config.yaml
n_layer: 15
norm_eps: 1e-05
optimizer: "soap_variant"
beta2: 0.95
steps: 3608
dataset: "wikipedia_en"
Each number is 500 + 25 x the weight over its row's rms, rounded and kept within 0 to 999. Layers, rows and columns count from 0. Numbers have three digits each. The size before them is the row's rms in percent of the matrix's.

# up: layer 6 MLP up, 384x96, rms 0.326, rows 211-242, columns 0-95
# down: layer 6 MLP down (transposed), 384x96, rms 0.322, rows 211-242, columns 0-95
up211 104:509508502500511513479501541537504457521465510522514492497491494554486524515501458456515522500512466541506539451499483460494517498528481515481493504488491468535480468530472533521524520547464490473481427527501528531485516466470533456491514505512523510490502471488495482524484471499482492458
down211 097:508523532534463462512505468505497521520477528548473495525484499444475520517491486498530467508502546498524495508514509421498497540468483484490511488527440503497500502518476553495485501509528511477544475497455508535485511526523494513525484499486471508473495483499448490513488532539506464496
up212 081:498468513511494499522491479409538530498524472480475499509511489545504521513500508494528486506491507461528519528500519506517528533475575483443485458483510516442487503466515492521495477456514515496533494526532526505527516501527478488472510486504482536484470529498481502493517521488485520467
down212 089:553512494495485498480539497526508499504503501468490503466500477434515506528483503495475507513484502525540474521519505465465511521561502492498491528482473508538503535459456517495500488501515510473479489467534481481524485481543526473524500490554519451470469489452476477470485541523514525511
up213 122:494508517526477503510486491485530515481521531490488494489466473476526493543518502521452471478557453533474520538497521541470505465536458465497488524462517508526512451497498546525509484539496468478484454509494483489502511534538502479487555472502511502472502502513524506530482523522535478508
down213 124:496486487519519491540502516528476465527506494501454487503514507524526495509534552500466478502503488527499465534505472510528433514488472484488519518491459508466514521532455529543496454503507481523475512561536499510484480512504506480491506497509511461510503449528483473528459476505496555523
up214 124:513517516505508502514506449468472500563521521505519492523567466457460458525496508491477518506503533523498521537499515480523529481477465517506474551502522484541472480491473494462491472485512503475519472503475483438513504506483476484508501515531470512555508513520487511476513485508522503455
down214 120:490505502511508509536508508511497485503476526480523502527529499516524459484538505480495491523516532516511470558482487507487531460517520573481508530458487481450526480459486424491474476475520505524478547531533505534478496490524521518474534507480506496509465516517477518465483498474514504484
up215 103:508531519519498483480515471502436483459470510529488473492501497502541482487510494436509502495487483506490523561501485540491450542518489500462507510531504498529490506513525462509504499515499457569479492541504501525519523518491475528523464506486512515469537499499510477524470469462469485472
down215 122:483529516514482500499534477497526523515515516486483479467476490558486491474479499537522497519551474501479484526506460468466483501491523533468511484513498482494499486508478486511448483478537481449508544508468480516491506490554490513452509501501523440515533510518467530483523522462453531495
up216 100:550484490475510523461498511517466490454508481485489491509481496458487482557522481502484483534511526506505475530514502506462470502506514504493500507464489477540469501456441540501471504530502469500537465526519497444533482503529529530501493473517524542486535488518487524527503542497505457476
down216 098:498502485477507515538508516521479483472502487529480470489511508527478493472439489500479471515478509477537492520476481535518460512436493478475513507525502452502519493531465514478484487486511492437526495503482552483480425513527487513514487516508513468512514496511531467531504535523467516542
up217 116:519484537521524478522500497503488485468454512507485496528468517466493551457500537514524512489475476490507499520494504537483517467507494485523484476531494497508510482467495498483499528511539586506537534537498506484473482503513510464478509553518468523495461475496490461502483577512511485506
down217 116:497485499546499506491508484470525483530479517474472516568468541519453520496488513469505492512466503492517494460535532530495454496467531482493504568490540500523505447507529501514518471529532474484524508514522492454484485498499491471473508478485493497491454494467481479483508478539488470528
up218 127:538512555445523449508476481499486483528516486522481496510493481473458510522521484532476493503455543509450496517445512508525467503519460491483462484503512518470489542480470521524520507486513509497443511521505511505502481480468497504506468531464531498495487508444535482548496520505499496498
down218 115:515521472486524516494492508507526541508536527531552449484512513518497553492473512497503501518464507441495477530502453508523477485485469462514487494522494422520468517498478512512492447494510517488481491500546466471507480501520459513458485478497491501476506542500491492482479459527500501471
up219 105:545517532492538524525505489512524492484552491529489530425464461481520529495492427496479518537512498513465504520510533531499490517527515500541528483516518496534490498523524519493467483469507501490506475519467465501533515480514494516550448478506523503506488517507482509523469469513476486512
down219 095:505485470484444474505540526498539494484483473446522517485485518529466491500481523513470540484508496444519521472501544488507459480492457450473495519471482570513502491493496505527512492482504499505489501496496492476512487486515522483539533544481501484510505512479514491527418520517506501522
up220 101:519511538486499510487461493516518506471431538470499493496509486546488462513462514467507486485520471516513523528479487521467514440488501524562476488529483510514491494498517467495491513484508559475532533516454512494467504531527486511512507529540476533499489493510498499492498526506527459451
down220 102:451507463517508510476508465517488489514478494484503537554521531561448478485491510492523517486489485479526501507517518593485487466498520472510488485502501441544522482528527508500523472491534497509491521487524503507494493517466474506501487485483495480516426492494524476487489515503489465516
up221 108:521471540502527482456457502525510482467503502492514501489542492509493517500537481454533504494493497507487516482505515495485494503497445508468486468484495486510489506476492519478537503498512551501423497511486526529513471483460477501449486462540494559498515506483496496524519487542496442456
down221 115:492500527469481492551511507510537491504506537530481496502459485517508487498480487468483526490502506488475504452485480539480502509532459533513453450524471454523474476465498509506506460472506496508544506494448480518511516481539496497487505512528542515498493479541454495445520513466501537529
up222 084:502482499511484520490468470497526504475489541516468480544470539473425520527541508523515494481542503506470495468521506498495496499495493476521478525513493533497470480493486474460487493478510532518556506527498527469467543526505510524484512524482484520509538508495494564484547498521488446496
down222 081:517511496493493525520476504544469532507465493512439544505503454488477523522481485518464507492483464506498547488515499448461503470531466494471504473535516504540551505495507502501471473536500489516520558513449507539493484502517468504461527532498480530499503499478489520478463477508501476507
up223 088:506480484524507466450462539490508484505480506471493450444505494497491480512532500541508512428530537479513490512468503535516473515509467514509485504480508491525525529527518507515516545498533525521471482519484515451514549522481513475479498518508525508449535521488487508507534526456515479488
down223 083:490544508482492528513506499494477493535470509523437521561518496497504459497461450458459493503496463498514493491504485520518509505572480513459494526537462501491521506508507480457489451512504510457529517511525485531482464501510505516510536499509475450488515549518499493518501528519494515504
up224 089:516544520497457465520526461507485497538498469526503512523467492470538513463469491539482491476504543499510516476498484488465514537495516521524466513516514518517538486499486493505426474494478449481515512517532518523471472516539520516495509497436510493502459462513507470494476496463495523516
down224 091:472476497467501516530499505532528475502516536535479463408516510563544463473466490502487492491483492499537482484508474454511505482503508491462503480544461475490461513510487478500506510517450472525513522498496489483483533459510514485483493491495520498457503545499488482479513500486462489506
up225 113:476504532487512508437512442508525468515481507549561493471513478474478519519494488506502515426525505531492465473555533488510472519478515510497512502473515507473520483483511511506502477521513501452518500539491541516499467507509487498466481515487524490491485547512515490520525468509518454471
down225 111:488480511485498472504485546489493487521464508512454480488499485469492500471506514511496482540505537524452481461556486537491509496435546477486516505546547527477495514489538460521461534508479513493485526533485505504521507476531488513490508499523525474503548486477449494488515505525488533534
up226 107:473500511484479515520490549483504464506443483510522538525538508500429538499503500460490484430520491511495525528487552508504501470437524516482509515503535486538483464494493520510519556493522490505500521509540514481510528512505467498499507503516551495499462477500517498508485534505479505508
down226 109:535516506497518491489510537509495514519455500557519542435516506494464480502500490479492472515519553509518476509522506491446536501489467476474484533485498500485491571484501511476485519497475467507526459494483520507477447511478474488524483522529533496486501520502474535517537459489500518535
up227 092:512496521532523460467508493479453543498499528460489530501508443533507498514559494562509496524505529523470533534471480497476483540501482441495499493499573489502470471490514516515517488475521497524497473522485535495517504534486488474457510500510478521476531483514476496489490533506507491483
down227 093:487443543458458473500546480497559491522510487490486477495485503523509498469494444516495520506527490535502536506501502501431508511506528542462492507526535506520492511510475468492512483496505443503460513484503503492498494475508456505518512533463525535509481539512490493461485489486459515524
up228 119:505530511488463502475489478556491513451464503520459469488442488487534469473502432520492507425541503514474488504540508494522517506490504465499499486447480499481532483478494500470508503513508521524492495537503471509520490501487552520502508500527517483477503495509515466526472541513479525522
down228 119:531531522460538505471487478468499512507494505511489532479508471525524520484534500478510481472506500465538479487494513503466507534471502522463526493516498494489530445478548489528500500494485487490507485474490528555494455462489532513474501518478496484507522602475514475504515517478467481514
up229 108:508457563514475527465554519503535487514537516485507486495508515483443466477520549482530495485552496489490484481474507479526518481485490452466496479511501537487486494546516485507477493481497535499461511528498513494466510499503493523489447497492497514517495495469516495499485538564486547515
down229 115:497493493496506487481468494511533513521479500501497480511493490460488466473524513602501514445521493487503514512475479528520547493438469489502503493507463507487483472536496524513518522496516500503450471529479505460490524495506471510551471509539490484525495514485530457516516527482477517465
up230 111:526522525502519516499475521512523467477494539494521496492505502469482512508476530522502521480483492548483520475513518505545526492436501467520492457471525501501522504473507481498469499486508520482527531540499472461514426545521529468473478519523511540495475506524514481500492554536543507476
down230 106:525470539528547520510497496488537532506495481496458519520446498478484486479500483507503550473515517480499500509533523510496448465476505471484524452481515469490518457464491531514528493549497473465523546518474488496500543473458503477525485490453530512515507493478517492482528514479523530513
up231 121:482514520462511484484553503496499497473533500446465499505474492465508476516495492533480482547467574527493474499488500486489494519563498508533515471502499470505491510494510538508510509504513524513436479495483454478492467521517484479466488483545483502514523488489562480518500534500484469522
down231 117:556525488474491484506491486486516504496472486517533500487521547531505475484454483517509487508416486468514478526522463496528477521488454501494540499486494462486495501495494506497545510444531469522529472496491490461470439527513481513486458511497501494480512463541530494499521506483489496527
up232 118:504534509488505549523483513472492537487471516546497525509465488515471537526479492467497513518511519499497505532461555508487540481527508501551503470545543523487511519512500485502504434475506514518479450503503494537510485484467525524492509505539467553501498493491523471474466506481538492524
down232 106:505467498486520490490491485537481537466463559481500508480498484525534472480448476515515514527530512539477542525516491505436475477534465513482442504549448513481526488513500521514487526500454521489504507513508481486481529505505493489544467460481500520461508518496505493497510476508508488538
up233 102:501449456502513519475505473504493445468462502523491450498510534500467476533519477471493525541499499514499452477508483545468516497543531473515502516443489502424508515473478498484539491507536502488456491498479496527516525494528503520468503467533503518532528505512494509497505494526511512512
down233 097:491493493491531484515510476514483462508477449513479550493487499524480459499492474459484467518464517473522483456520500518461515550503501503459522512504479537509515492514490529496498520494531513449539468464515523481512518456496472515469543528487507506526452528475499515475471537469467529487
up234 042:504508537480469509490517503496531515468509504469486512487516479491517502470527493475501461474495524502536532506472503447495513520493513516492509535532494511493508485505497488495533516423518477496466407527525505547477469457512488506441515516465510486514494481513516521507468484532494491455
down234 048:472441481500520531521572503445521507483511495477494512478467472526493524460477449507463544484524507466490535500510534500566472497490500544511496473521486487473505506484504537479474490506513516501497504461493518513471503509499491511478528502508519512504501522480495586516516499515493491486
up235 101:511498551492459486476530496526507464563534501522492449475472495488500468453529520475500482477522513465484472511462481457497483486525523506503497504501521523543463533494537500490508468490492474483508492481493448489483506486482475491480495505465559511517504471498549528546491515498504473466
down235 100:460475478481484495532540530501468468474518484535497502506514499510539569482497474479504498509526528523472505489483546508494460469523530477473511488496473475502511488515507535501487533481478468499453503474501507498518475497525502484458490494498534506507490560511451444525511498476558466504
up236 095:506493509488468494512522468514499468528518517470509531526507488477493483535516496557522511457490494502472497465500519489454486493492496528506477568461496511498522528503472468471492514494527512500519415502526484528497474497475520524507493488525508509535509483483516498425473486446483516472
down236 090:503445495499471533479501515490495502505452472505475485529496497493516469501516505526521506491509486485564470486502501519448458514526509490430476504501477475537486501492499476480474511523523465505500489483493527495526473450519531497471470461470486502513514526521490446488550523492509541548
up237 111:456482506478520500463502499507484448507536477531476511482465491456499521522468503514533437509536494515520490488487472499491514531506508502511473524561464508506457480480467452470508489483520494551529505494467539501508496475537478503517496543543532471523472489528497508475516501535502501488
down237 107:544489514480488495501525511498484512493463519490480469464489502510513517476463504496495519528504458499541555467533466438464491489532514480531526455489527498538475513535531544509505510540473483481499532517518533480523454502474522510514506525530516538461510477512506528530521509515534499477
up238 110:509527504510526517444494459500479502501496515518513494507481491539522485554522534489507577503517446524486484488465522547503516479495481487492467485474501529497511501524471528476535496513507489463504479512494502524509507482478546527500505515500477488520496493542481425560501498524513479460
down238 118:481472545514468475539546441465504526517466500534536509484490535444492497515475520506501494486494506472480497535510490524512480520495511456525524463480499545488528482500463484472495494493563502503523502500488519514486527471490493557505528492504472538477521524541536490500510527525471512493
up239 112:503521470495558516514473493536500487528521507487484495524540489498477525499511474499471487522478494472535518518463493488503487507531505521474530485511536524534531497518540504478520543475512487519459506545491491506502476498492541488435528501551474453505525468514466525556498494488494483448
down239 122:502482496486509511510500484524469552485508489542468475499534470464536472480500519514477498515460511493565526511493479526498490478517510494473491495523501522476483531500462501504564563503487479505474510479532517515504535540497506492499510531514452458523556495466482491550498460484515490502
up240 026:505518494524491484515493469531513448500505527483500440493499526460491525546505490481476473502527564502528472482506499492459485500523497513548441465513510492510505580502466480480533501472512500491532496534503486507478521511539487508464500521478509495489495461569514491495505517486497493507
down240 034:545553479479478457513499526500520499486509426485506538497427495500498504456488519512488525509494527505456512476504484521520486474515532508499473522483476489513469520531484502532483506523508480477481537527505500513490496527504533501542539419494503483483497487485484540460485491524505505500
up241 123:488491528509515508506540474528494523480480526534479508494492458490494474503478503536496501478528489503512445494521492490491510508502487508497466532485524474501499518494495532547481490493465535449534489462468490483430510518497534543469527501446473494480466443526541519490468493521507458502
down241 107:546496464469533478480500518473510443478557454452526503497520495536507506523511510478510510498499440500507519478488526522542541495482520469484474470474493482455494499502527501451456457480492499515487479515464511499524515496484490494463480466482477462497499516504481480536503468496472502474
up242 124:500529529536493522510521456510521507485488489502485492495477486509529518506483491496437468548494459489524569532496534531495489445506478469520509495512494506489458518466476514544498538472513533514519535495472452492513498512510454520504521459524509498548467483508523530486489492490515494530
down242 108:501522487514483478507485499501533519516513545510510492461472550509508515507493488514470532507504490501528525414483498499471482481486474518478494513517535528490508510510483548492479493504489508543507533485538502451480501498475477521474550475480524580482503535509530481511485525446519506522